config.yaml
n_layer: 8
d_model: 64
n_head: 2
n_kv_head: 2
head_dim: 32
d_mlp: 192
vocab_size: 2617
activation: "gelu"
norm: "layernorm"
norm_place: "pre"
norm_eps: 1e-05
positions: "learned"
qk_norm: false
attn_scale: 0.177
bias: "none"
tie_embeddings: true
parallel_block: false
init: "normal"
init_std_qkv: 0.0563
init_std_o: 0.0
init_std_up: 0.0563
init_std_down: 0.0
optimizer: "muon_variant"
lr: 0.00775
weight_decay: 0.02
lr_head: 0.0106
grad_clip: 1.0
warmup_steps: 200
schedule: "wsd"
decay_fraction: 1.0
decay_shape: "linear"
final_lr_fraction: 0.0
batch_tokens: [8192, 16384, 24576]
seq_len: 512
doc_mask: true
train_tokens: 93060000
steps: 5986
dataset: "wikipedia_en"
Each number is 128 + 24 x the weight over its row's rms, rounded and kept within 0 to 255. Layers, rows and columns count from 0. Numbers have three digits each. The size before them is the row's rms in percent of the matrix's.

# layer 4 MLP up, 192x64, rms 0.178, rows 173-191, columns 0-63
094:131137113122175139119139136131115105107121111109173090138129141111131149156126147113102136143121123171126099109112153081131109172128096120101150169141138117077145125157139176152072130097094140
101:102145089111126134131176106123172137109141125143087121135154157099114105185126126160096122165124146095107177156122107116128152090158128111126126145118105131115128129073123107155164095113134120
100:189113162124134155128145117117136133150091116141154113117198115113103131091161125137132145095093099160089146090146112150119131136160140154144116127118108111134123088129100118161095113137107162
090:119151119147118120155122114124088082127149149138144135118091126132088149145119117120149148093095124126163156130113131083107146102178130104091087168153163179092143115129131166123157123123116115
091:127101157146164096100151113086132088123152118170150107159151106111120158135128185125109137111147110106134114103140151097145123135112112126152136145089069164128087135113131122145085150138129153
097:176133132126108120132171074115169145118152094102129107127162119088148103113180144140175102143106141127122161137160134121168114136148124110101136115120117101124128140104112136141128098073138161
108:149125097152137145111075136152119096107146118166077131085175136107116117154111123135138139102159140096092147163120124147095111111137150119142172146157156101120089125133119155131152093118145154
095:141140127122183112132145097104166113099116148101150122153144136143151153164163113111122160114113119109133078139177136113092113114188110099151091176115107114120108118126107160130130140110106132
107:088109137135119125097180146121107133105117172123125129135117124096132124147114170140129135147076207091121145132106120120142140138114095110133134187144158097134106124162139148159135099124108122
109:080126124088156138138125138119181152145100119134126116149162146085139123109128122098136189150130125117110158145097108171165083099134131167122086142123117115091134144090149118130128145126108145
104:110145177128150186110139127105135135119137137135106113059148155091142136136085099106170098139138171118114112091096130097109137130144138149138129123147093152138124161121099132132149111152133168
105:139136183159123065149127125137136100093118147114114117107132162131167155124134123139113156118143127130116101147104091144135098135103140146092095103137104190131100161122111166133153111144171123
108:162125113100140121111137165071133111117115127142132082145178147126159155081150113146131121125125127110157122110110106105131176158093149112122112114115123078127121164117136128162133104164132179
086:083177107126125127140126130123128148114113139086146131122125137130085104129134115160137158133107128129134155120100193136115064058165118105120105142135163122131106088137158139116158136136127128
105:167126151162151149135117094134078127111113150066116178130154120099142147138173110145133098104170122138082154145107139186145100112109110127120133130122113120159109133144108126129113137138099145
108:147129151177118096141115160125086180089100109131148126168156162115110143167120102119127120109144125137118110122090151154115124122090113097120144133115109165122109115159088123099104157132175111
126:124120151112118155127186109128182155091081129085148125126159123117163102077125123126128152122106166126127154157117099147160151126158115134131115101123127079126100112122116123104138134112177144
105:152132129150158097134106125148142083155069148178135121123130130134103147114110168126117111107122176118108086145082131143099139154136131098117102118128124112113113141131094154141159168175121096
112:128123140117119132102124118199142155141116093139144113141155126100145096112090135117170125117109159135127165109102134168145117116089109159106125122104155121108150116089185142149112107141180119
# layer 4 MLP down (transposed), 192x64, rms 0.0893, rows 173-191, columns 0-63
095:128123142170143103144138129140149130135139119111132112107111149164116126066082097102145130144104111055116122112154108163136094135160163094121134117124134131193130128116140127113142138174136145
095:104183103113120097112146146117087162138113142189121134096114153102151108131092149167090094133126110107133148126120132099114133154126122158147178159097101117157124154095132115145144158127115129
092:135087162108128112108119063140091106138171139081107178128138105112110136172147133114168132150138149095138126140141126137137157134130121130140118161117083131188096116116160131113134108122129114
092:084135147130163136095145128176191132137133128112147125164111080119141137110129106137115131121103152149096091098124154116144118169114100127178171109090117104131133139107166120131140138113146097
094:117097117115116123119136060156171118077120194119095112109135191149116089110121110159144119117115129138131141144125171113147118146117130126101134122124132150157132124165109127128108128180131120
105:118166100129128111094097103141119127134114146153122153138180128204086142164151137096096122123176160143147097127125142096119135123118072129136117119129135097131123143102129150126109165120112107
104:131156121101143148094127149118132095120121127132094111129096120151102179141158152118117124128130161145122125133173115192166112093108162095095126167124147122111095113143140138129100085125086153
096:072145102133096104083101178132116142154127120142113110141117138094131118171135162126102099104138111098126140122150145126069134159073144146135090154153145139116159165129126151130144137140130118
099:177160152121115107135113142142083129082154098139165153141132138165098113111134108106153170115142114111143103141133122149095156088169120158110123093097098132115115170113139156101121097139145114
116:099163143117143139104095146115180107152118093131153132137152093097175094125124115079135116118092120120124161164129136126111127201090106148157114107122161122137123159101125127119134124101134136
110:113098100093111099122111176117129119136087113144133159143100126133080182159142115128094161126168156145104125157114109117140103173121099125092150149089115127123131137124123147171099123133163137
104:126120133130109154169122156105135156133123142142166095126133117125062112151121152123140124102112094100156154184150124166123109126104169114129064133127130131128123107138149142092111083111163137
093:091164140106148145112100132159130112114121125100116135118139104134173138201131139102125138105160131083121145153123109110118146122140159109135164106164110146133108120127089073089174119119134143
099:128131137101117124115179096138161114107196094131155100147189112173114118146126096124106149094145110154097145117121168129151168106130131130126122124125143133141124106091107118099127147141126087
094:114168124141112132134157144145119152107128157129085124138150135119169127137099100103141077150092106114139112118112104107134123128114114112140137116125174195123136087167121170099148175139107098
122:127134165133098142157114137087155148122147149157119146053146087137128134107110105141151124118182107124135082097137135152114142150144118147117136117125150117145149118107124054115147154147114132
101:163075182109148124128110140184108133107140114132150133121097140123130134107117121135151145123080134085101092122162093188155107115175144112126126145143114154174125133127119114125147115131106116
088:108143115149110135108126135128154133116126140136135107134147113137129131152087198155090101107174074157117083145094169092110120095126102161125178139128158125128119126145136093139142153117126122
107:141136085139109127131156143097164140125128108120112167084138159180119106144150108151092122130107074115125113159141161147111123083157102078131126108147161119129148167132111143163147122102131123